python train.py --d_mlp=512 --positions="learned" --bias="all" --init_std_up=0.0266 --optimizer="soap_variant" --warmup_steps=200 --final_lr_fraction=0.0
Each number is 50 + 15 x the weight over its row's rms, rounded and kept within 0 to 99. Layers, rows and columns count from 0. The size before them is the row's rms in percent of the matrix's.

# layer 6 attention value, 128x128, rms 0.197, rows 107-112, columns 0-127
095:69 49 12 41 58 35 61 43 51 57 39 45 52 56 79 17 48 39 40 26 61 64 37 56 39 19 44 03 41 66 41 42 51 35 62 54 54 40 41 17 39 28 65 45 42 60 73 70 40 51 31 32 62 60 25 66 40 43 45 31 33 54 60 44 52 45 64 69 36 49 49 49 47 29 53 47 60 79 66 63 73 73 59 51 52 30 52 59 64 58 47 69 36 45 57 52 40 48 48 34 27 67 44 67 36 29 59 41 88 54 41 41 68 68 44 33 62 56 32 49 33 55 51 55 40 10 41 56
083:20 64 72 64 60 71 60 60 61 85 46 74 43 50 32 41 68 45 65 69 33 37 33 49 45 58 60 46 34 48 54 31 48 26 47 74 58 43 41 66 58 55 37 45 53 40 42 42 53 55 17 57 25 45 25 59 45 39 30 49 68 69 65 58 66 53 31 49 49 61 40 36 72 54 76 61 60 57 23 60 61 63 45 66 58 66 77 40 58 48 54 67 58 68 33 38 53 60 31 43 53 70 26 38 77 73 51 65 48 34 49 49 13 27 70 69 46 34 58 66 44 60 32 16 56 36 33 38
092:29 50 60 73 53 50 59 60 39 44 56 55 35 21 37 56 40 49 38 86 61 68 31 63 36 50 47 61 52 46 36 51 70 56 30 26 37 46 46 57 31 62 72 36 58 71 42 37 58 52 47 75 29 57 53 44 69 66 51 42 27 72 54 48 29 60 19 58 29 26 64 67 58 53 74 28 23 45 61 58 61 29 50 41 60 63 40 48 41 44 40 65 86 68 57 64 49 26 38 50 60 37 36 58 42 48 55 48 44 64 38 38 52 66 72 33 61 60 47 40 37 89 25 65 54 57 67 06
087:39 53 21 53 30 52 38 60 62 69 29 36 32 67 49 39 38 44 19 62 65 86 58 55 50 62 65 48 26 80 51 52 48 44 49 50 51 35 53 43 39 54 58 37 43 54 41 55 43 54 34 38 55 50 19 33 67 54 42 70 36 45 57 59 42 64 50 49 83 56 43 35 66 58 60 64 54 28 73 46 29 35 51 57 87 49 33 49 12 76 35 50 65 71 66 81 59 58 32 29 39 23 63 59 54 73 38 50 49 38 36 55 45 67 55 82 50 48 62 26 51 48 43 09 50 54 54 55
086:48 70 46 61 43 42 22 50 23 52 36 44 64 51 61 54 65 82 51 74 41 46 39 54 60 90 65 46 47 42 37 34 48 35 57 54 60 83 67 48 58 50 31 49 68 53 25 42 41 28 44 40 58 76 23 21 60 38 59 40 48 47 65 61 40 41 49 54 49 67 24 39 45 32 68 50 57 62 62 40 50 61 50 68 63 41 48 55 85 30 52 63 50 67 42 82 56 52 41 44 42 32 64 47 58 35 09 64 45 57 40 54 79 37 10 69 38 51 38 67 60 67 67 57 64 40 41 72
089:52 38 46 40 64 30 51 67 60 47 39 38 23 42 53 33 30 48 50 21 37 72 32 47 36 39 34 45 52 40 51 56 40 49 16 30 56 30 48 59 32 51 27 37 47 51 43 66 54 20 70 55 60 59 79 57 57 51 75 69 55 45 48 58 47 84 80 59 34 30 45 70 36 50 16 25 64 43 60 31 67 54 35 44 34 51 41 29 30 41 66 29 59 50 61 33 25 29 59 40 46 43 39 39 48 47 38 54 53 72 74 67 86 54 43 26 85 53 47 54 40 60 74 53 57 44 58 47
# layer 6 attention output (transposed), 128x128, rms 0.22, rows 107-111, columns 0-127
092:56 61 87 59 39 78 72 63 62 33 34 57 55 52 38 47 46 64 55 63 41 39 49 47 62 84 66 84 51 19 52 59 61 34 53 42 34 64 36 70 37 46 25 64 63 50 28 37 47 56 35 62 49 18 67 55 32 56 37 53 50 71 42 45 40 51 49 61 46 48 64 53 35 66 61 47 40 57 38 62 33 54 33 53 42 67 49 35 56 44 31 55 66 43 55 11 55 18 48 51 73 51 53 25 44 63 46 58 37 50 59 38 46 38 56 71 31 45 40 68 38 56 23 38 73 99 49 28
080:29 57 55 65 49 34 63 32 44 39 51 48 63 46 59 44 24 24 31 50 78 48 52 47 77 57 42 51 47 69 57 55 74 51 34 24 33 61 68 44 61 37 55 35 57 73 84 54 40 68 46 53 58 50 73 58 50 56 73 49 19 53 54 44 47 65 52 60 34 74 63 85 40 46 44 41 28 46 52 44 48 47 45 28 29 36 58 29 22 41 36 55 37 16 79 57 20 43 55 45 49 39 58 47 60 37 61 26 40 66 49 71 66 66 57 20 64 76 47 41 52 58 61 63 43 64 36 85
088:43 64 54 27 47 29 60 50 41 59 29 61 96 59 45 61 51 39 61 34 32 46 65 39 61 38 69 59 66 69 58 70 23 38 65 55 47 40 49 70 48 44 42 55 47 45 57 66 85 59 43 28 89 44 84 69 10 41 51 68 62 13 48 35 68 55 33 48 52 55 30 24 36 32 50 61 69 42 28 63 50 63 31 28 58 38 90 57 55 58 65 48 36 60 29 54 41 42 49 37 59 64 59 54 43 55 56 53 50 58 33 34 63 50 35 72 45 55 56 47 52 29 61 51 54 37 50 57
077:53 67 77 50 41 60 62 53 63 61 27 61 71 44 48 63 40 46 86 40 44 35 46 34 53 41 23 54 61 54 64 56 55 33 58 55 58 38 66 55 68 39 41 73 58 41 65 44 49 37 61 58 41 56 63 65 56 71 55 24 60 57 49 25 47 34 62 46 49 46 55 50 27 43 41 34 56 63 42 47 82 58 45 17 21 62 65 58 68 30 49 64 45 43 39 03 44 54 72 29 53 57 71 40 52 36 58 21 52 38 61 42 59 55 23 22 52 43 32 91 37 63 32 74 44 36 21 42
081:72 44 23 42 60 57 40 44 84 61 56 52 45 37 55 42 39 36 47 29 49 30 71 50 25 32 45 80 39 64 71 58 47 43 41 54 55 43 14 48 47 78 56 41 46 40 71 31 51 68 37 77 44 45 52 48 43 73 59 72 44 67 20 48 43 61 61 53 46 25 68 32 55 70 41 36 43 55 50 67 48 55 46 32 55 53 55 43 43 83 45 46 58 59 53 31 11 56 75 42 40 70 45 82 50 54 76 39 27 45 46 55 54 74 80 47 47 65 59 23 43 53 31 58 33 35 42 26